{
  "d_mlp": 1280,
  "norm": "layernorm",
  "attn_scale": 0.177,
  "lr_mult_qkv": 0.4
}
Each number is 500 + 50 x the weight over its row's rms, rounded and kept within 0 to 999. Layers, rows and columns count from 0. Numbers have three digits each. The size before them is the row's rms in percent of the matrix's.

# layer 13 attention key, 320x320, rms 0.0327, rows 308-319, columns 0-159
072:524511470592479517521541469518512523506494414446442583533455517476567440533509480472440502534444490525537554514484488471596476554471504552545564401606401425526506374504527492593537378513585444548463502431477532552515502538558481447533462505562567525471528422503543501446468489559494438493493528512484515635415459505520514527542525489571496458501497451431523547424574502474568486495554541510530457551410515468511492503511505462579517488498517566551576533403451504460515521554495491
080:502566550572495549529483456500568522493498456507591498529492537521526433434482505486533501480530453518545526588438461393544483516472486490590543496563468525508525494418523474527546427539517503536493477560580572553481465530525542407522511457433554490474479508467540450503475546515420501449473444545462535532525498497579443503512503482543543496490493468526529599532566556533527453536493525491526464550428575568517536518473525615484528557517574496532495458568494529453536404525440471
085:574521514513475525557576488444523505519497400515562551553529522406495490491475439556481457523537541519571500494510501572532481521465548553490524448521533476513560551457557393489555334359568500532457451492661417605574504467455384447509560560400496491471468476519619414469561538481479478545422583537494536524564451476501461423547402426506425452495485458524565531494495518514549495505465408473569496648512530459513499513469512590490549460494479451541503470562530566443484517587475531
090:438449534545465537405488507526403509496476550481480510490550428565557449544518540426569474518419483516431517525488498511398554531438533434446530410499587508460473544494486562520476580551434509403468488503441538426550522551487562564612479437438435565516509628481569515491472508505546536445535447553511426418502436579512548531490571532477523529510601554511488566448509493519436547454556449492485488531493484541581544523462465507543446502592473460453478478483409486501448553518513512
093:442542543576541464536502417532537462470536500499514469448576562547522412505465462542427458504577471594537514504526473394598475516506453483605501561509516446504486498477453496517533392518485469567450543507487547552392505481535450477490507495559529487434500475554503562452415556470406562526456562449547514556434508507537515503497534544523519516392464599499456511573550566433540543564537484464572426394390551558439542470567455585503473510440531565638442485573452500458572506527475461
095:580500418470466511364533504498488515513473553506516546550486500510504439508502573503469553470544458525499449474492483596467454451531484474454464516503560483504549475508527515485472481520653536478424652509432501491528581468524489492491550467609464487518535367468407551474569480504581478497517517601470512507452501584487578483465424527498506511549450523504496463440421447503436478490475526515430518509472349405439500534487494525566522474461510481554473549441519498493488563378572482
079:451503534582503472603474451462499531493524442397490548532519510479505497436506523517471457494523375433536525500498428475523569576390519509489437529511417545484466530521504509489466403494463432524466509577603468487498595518473529427545532442439495484473465519507472513607526527442397445457517540534394516485545575432543523517524565495562476414551504434481517553474635497486580534462530407556519454533437578565513565508590416493469501433512455559499448527547455560466484554619507529
090:484547523510474507491461491481547447501441621544462538586502474412500391437487493538502530547531543491597468564527507473561541477530493482540551488516520488450509525451464465488559435487521454533475479451643556579476468532440557572497435564488567536464420519484601413513454486494433502466510723500512552450486473426483503522457455507510502543487510502505515533566722586515492503508510488448531445514462539492559477570427448525480370505568540516422473518561495525485461474565492483
084:471462417461451548452496526488483473426494585516524492520536526516479480541448469501512529492519528562494447454501502545475530429551452508495509543415585489487506567394485508470506572494567513402508565520401501506525532433421513566469506521589508503572481550468436518468557400486551487541534503550473460485550547552466553512468472445471465595505550501531418430470395446538459494434458531560439546455560470382474457482490509475501501508503457480494459545491565464511458523324558514
098:533514580539524488469485476488492537545502471463465505510549546514490511536443401541503430498504480511495451499585491451540473547478497461477485529448477513498439506547517549522444557570442421471500499473402584516498419478551552501533472402501499510430455567638467537501427511514478625521602388329500486532421424484484550556495595531541470494439517522311516521556518463441547462453522493432478545389506492542486494460611547460516594471558459472502449527426392465445550498439486537
089:452445415470440479437528506552446500416502568449417475457499433517572484540514505423388437533458446587439564540437480459558481447492478538538456484409457493526468435392409565587495576444504457482485591470553544507415508465488581618486491485474496515490544583428412569476542373536488412526483381496528546514524522529456498577461554504442491512516547568538463466445347452532541485501504559525455493491558530431519526443489502481536455548488495501524525536459470437528531517370442500
092:505512581544476536555482386434515466479492495464551519499494482519537410539515494443568589529545511552619581577508522475488563558464503511569521449582486472473537482374501458580668497448481446458485442468532489607481408501461505543470400467487521421460507540456493418508512471488512480517469456461523529506530542487569518530522586469535541519463613517494474572438561546533532516487465548537533485526520557534622564509444507533520481528462512536485558542521440475483473514573518476
# layer 13 attention query, 320x320, rms 0.0354, rows 309-319, columns 0-159
085:421431533618529468378409505502463582561484520400482559525422521517521543563514549413563447543569451448537383508451471491451522521456614503555607532540460506451524544501511462495480450517472460550495493491474598503407384526456470441499510427480467510504415559500551413534500553486530477482526406469493408489510416429538488472468547511482409562391547547515587567494498613482514535554582429507488433524519500590588523477504437451541579425476413463544520529470509524474517491515491481
094:517582453534446499476472531435497619532486584431502531480459502420419543514412486442554462488571518470499408489502557635417415498504511481542561589469482559516467522481509448476493466484470443506462423538447480537467459505392430394450533450434579483495484434508565567602508516583423463601536525498520441585561507456563556443505596409553470437528525441534477538457549485487527469504468446571455536521512559545502488454447530512513495472517504424570527458562530566417552533539497488
088:395462543526449498427547478410396563420495506410489471460447493520527456490479498455537503490469459541548599558452525390450504517533576503441453460466524482487535632529489517487560518474535524434559520415544568456464557545555601564491458501482480549422533472489409500492489494494465577463466558526499537492495558507534484514496549511416519634522569566527501526547515482526493519419479531501492516504371402476520550455509475462397492526575543473431476605466524526493469546440514552
092:599465490514596578519494481643554451558553551446462523531577504494462411585464592563371539537457507480428482501527510485535463457460450547527480598490409501390544482520513486509401500450411499501436607504447449454483445507529466482499516555552514571547537461427514527394528533463494420478543423561518567451425492491493449537527420562548438456477478636443512480490474477438490521517476457491584448382524548507415514545540503595511535550464455521567468463553493456476443575496560515
090:461485481513484461434542560559490441626489497502470655504575602512534547454455541507532512491520522511462463489454462460548489470525481555457613576516472460408580449507557514498495459524565464466466538606545498615512466446565455423444475411492523539509462382489538454435496531506551513457583536596426472554442429485524566502514460373546512525496434525517483524517441583538505396591446546484452542480523376505506437471492528524528500540465489551503494538473503572416568563477401500
081:500591531501491405483469538528542569562541556494487441495535460507468479489456516525377525459473418497506508459537335447534496504508457506461432563504435480437553484527519517487455462536466561529554526451455467485555553618452535517594532468446381533517450520461430470514568561471484414434536506587411518569461533551522648497477518545471426419531438501462501556478490448529513434547445443533533507519479549494530494489541570452478542445606466505480445467568468545376483524490542492
095:500595420536494555548478423459531566452443477459469453457478554529462499488511497514518534474489515508571523455509517475451530529454424521532483564468571555493443479457365631479460447339505463474471486433476519556516458447441601430434487505512532500481459587548545560530418543554434519517484478577544468468486494414485525483444452548581522500565474399518552535532556442478485632508484396558495485417531546501473550592443532580472506466518555501551650438507521639494546485475516519
083:540496519478500548584572428480415416451526457455514535523557540558604510564452494471478387549496491548491558511532501469516499527609446530599499462517505487479440467495420545539509569424556476392467519547572518483518433505524514399526464522527566549565507453454508563432468513480475467507469606518524520556456508532422493597539447489541492520529451522514470431485491561520556501574516558509444553506518310452505508506420592537525447405453534523463500497460477495458497531472414591
091:521456533525553541514477535507580442443575507504416478572538482406554388560543444547405454551430508477494553570558454428537503408500565519443464561424474484489527632512564474435488544594453571504459590550506428444574541509563487529495523391506503545457553551502405438439568487453558432414489473477554526488467537525535455546532394498497471479417490461414475485534529383489491435469536516434546561471483540446501513511596489473502514473489524486472357522504487498555479505425545524
089:524493540500467430593559451595561499520513505500445530554586464546476424607627555554389449519400477551466580471556532431509547428491402479481419489510443484444504412486492474553394511526460520522466527482491499400560535496490517520542514478567476495622570559492534510353528481467555369522491573551533553512462474477448430485583482510529461504504469516446559480507492480499537474535508457422555471444476479407475444541566454434527491496484475494482488475543489383463472460543400538
091:446533501478463500459454420444329492440435475516471531466401505503468467515528515444525468507558468529504535514499467482548530594495604463486558504593514382560468423493548523538579479444468406539451436357486546590445359464511615508451448484508529566488531558554461433560494592467476539460562542467479586473438574416562540440465617542500468558492531510582512530451488564410540602477561487564543445542505528524512545448453537536517536485510437515490549428443552418558465473552467427
# layer 13 attention value, 320x320, rms 0.0286, rows 288-296, columns 0-159
099:557513477384508450508502423523433503437426493395442504485442498548476574485522611545487390576596594447409464357599567539512481494605513499523392544510538462572598451502526470511478492501452437481491503421512488527458421457570581481459471497471527436483485478509535466535527453508427545529470507532460510554506484491415473464545492459340546435574531558507456546525479456519530460451402513524488548504549542501520492527496511509486494563590531550499615479437554442524541459540445499
092:515486493524441507485443473504543494563462527476350553490384484497478604361574582554477449554496525531422585425486640416426463468504451388541409462463493453409412479533488551499525487583459469467488460534497450489528488501554537504554471454576503440575483545526570587380519555582494514468559509516450538555482539513528450446524434508430458525540510515418519499543553524558503466571378467488554524469492436466610529509527437596479494579553496526459501493527497485544520481425439444
090:482500506548426556511458553447545530534543493541471539505433515549509564375530489562484489596508434496478568539416556471551516481462406489544407468439393523447437510515522464471537491509555496479567445450491476569525511483411429457520558567440526572510522582500544533471525662589440433525529525449521504577481570489606427493506508502509437493481463530467501490530508557537505391624400520512502538462513395585533495500560477603464477552583518509489512487576463509468461491534423562
095:552528575532495599569496558511463484549485491422434507571466500563494602515530519592521599485507523492569472399625571463491442482498548591488493485420439560473503549505528423458536509485534488502485503387501569483509483445361491552511519575488517458479491464598558431475447559490486523553465545399499450479530469505460576535449531419445458508359490403449437590496491409540465386478521487504400548517598445418510484541457498432467512429513575510522498505454526589414483525473481595
094:621498508432423546541519429439452523535471455474452517464460485466474494445554517620476496555574538543470617420453487488486403471519482483601515552487488531531540512449568424495585492474417525437592484444496496618495366561439542468508554580565460573478512499486548535505496471581553525574500497411572479560546550508508420528451389482466486483560517478502465461547492506503610563593507517556570476478462492480542499595535525557517511544494477553426520450454436574538458407511436561
088:494467492487549490468500454472541513518409480429458563440439481448532577467517595566480550582520539511556438471553533457534523506549499506472492498508527536480577443458472500492518495514510473445500476453511552570445446468543553506437446533435472418489531532617534354497573404476443593546585529463506579478476468560431577497434568456464527645437459577425448579492482432510529450457430495530442442503571511555526372540435568386530550552513564526435418578489495444531553513571395548
092:513455430482414483484497527502483477532536522419344529592500496555512527526508552428397475418485536495488508419530442478582478488503555421544527531552572501518461599486455567508525470505557489450471531523509472527466442495471551574465556420509603500565496524551504491475464518514439382504488479570564479470520556505348514542435565476490462530561550486529498482509500526517393513479589548391569604432489496599504547500502469469463528410528547547452570476458421630534541516506465446
089:519510491501463547441473586471507467561537518472432522488541490439479446509466515450522524371425534502538412485469532466539464519517547467470523558511388496504520462498488497483533521535503480534576572502504492475428548442414513557433489419453461495630413434443397476547512465459407495455492523514605592515462528495467476582452509509507570618491558460509504499519483521436431516594575492467427459455515434517453548450498466455493485517548458489489442518496523297496503493531506479
088:503550511610464514562595557518461487547475535489493516548405504541470496553510442483468498500478515525375541529459406466416598490558497465523445466427464476498568477496501448510512515548576606506476461470476496477489601450517449358552525480471494551433544404463469501504545601501470651498474525495420585530503460508490475550514450423533599566437556462434507520514478514389479555511478497543481439517458527503536504561538482497510503487482604443505539504492554518522558466447461577
# layer 13 attention output (transposed), 320x320, rms 0.0721, rows 288-296, columns 0-159
103:460461544550489493397568609420483510482495550515480524452449490503598478528458437416505406518514413513516477584392544461538545486430494470535568489455451525485491493482488531486534462504488416495544458533660557561416508559530507440449482393553478587534477408545426525518518494541556387480614550492588485507550485530545456549481515460486445630482486512485525511481486578553498502437591539489509510525452532544522490464431505535439490527442491507501451646515597485442472541472428546
094:423484613483456435515587507548515433476472524544596492455486569459423418596472541524390409560505474505511491420541476538593439461531537551483508490498567520528530475436508475475400451488457468509494535576683617570493485467470454508457504484501457504509541432521521470478448470516399496567542454419542566587510476427493486589632573433522470490459472575496391497480476494520450518453522534455536546579527599607550474553481512474581463597421490483430442437498589398418504536544522511
089:465523542495586362493635518633517473436492539534472561426545498527524435546444571528363474473479517553530548433565470571470426515533497463493522472461555497449469442502539485505484565481473477598517511584544505493509439469526422538476555453583506455517506518452436490393444406487508485484629565441417484602452464453477541487588514420442502470462489513475421456602454451542460586464531505420508552491584512497438421520496500469542407606508499463469454401520539388452575458463509488
095:507458474463508390521488524541533450438538465484533533430527519548479500416474457458495370530453509443443575551515564504454562535577456382437540505526478432445486503503423545589473506480530417569535578478497472556487455546548461417500457624519523488529505380406472638571568500536485559533479508531491427614493492419577588513534524462477474464528536593542537516582553548565505594483472520473484455470393469476608482468524520475432577495586483449509492407537505539522485519561414451
094:455524545522498386415566568589416536473521588465458578517484540556516493516408558465421403468523514492547480502467590495547501521505454451504442503522491516436566473456477446557462441581481461508468586560499484436474466457536461427520482419484568461592472468474500497413546511524503389455604593540489423547526435443566457496602539498454468535534481656443523461504449532518505474426523441425496527532561492552457405442497477449540397479481506467568473489567605441431595494440468574
087:520524483440441507427501483454436456443457506484548538423460544441520431548481401429467439494551451470466527515376541433483545486451498542520533463478466400522513519498454521547491474506580541558538439422472657470585490470518577477520438523551515504505478444525522556541460513483505459480444550515515461596617491455564530546513532490481500505519518434474531550567583510528488579440593509494546588542444499440576588474484470485383514396431507552531504570475493540465460500508420495
091:529514511516532438526503500468495529488467553519553472395499527512367550513524483412562472545449528485454424545468521457473487533448520526459548487509478499626489550539546400467517482597463489474413483534459534539457479412526549528490445503493393433435538495450533506477455478498541567525525575432530587433562495442540425535508512487580478612485464451520479525505603598502497510417404516506395499584444567444420512560448462580527369566421494470489393494385478502523557486567521538
091:491431490470515428496512408419434501477406552482545469531559536543490566477479411440541510533586488462425472546516453508420513575431545591557564468436474496540506547438455557439566509543493482497431454437464535467561462457507519609446514492484482510440503509472504534512486471570474470504463531487537487485557468529460522422462514422526512481482443456603446572506522526595473560404475532587437524471478571501454625624452546587572540443477532551402447542449502618595506473500515540
088:513523578461446643549517484539522278493546450432473433441565482499508488446497477541460480531549459490551513581509495508526480545477429488448406474490563475451402525562445554547456432488466420512552592543420484519506470526549463508556530569494491470589558459450448507535482347547478555504456450559578411422569493575554583445469498520522440444528395516506564443507387406515517452489423531448488534482513473383587509484485461451490557496539481484513429474548510571579487552563575500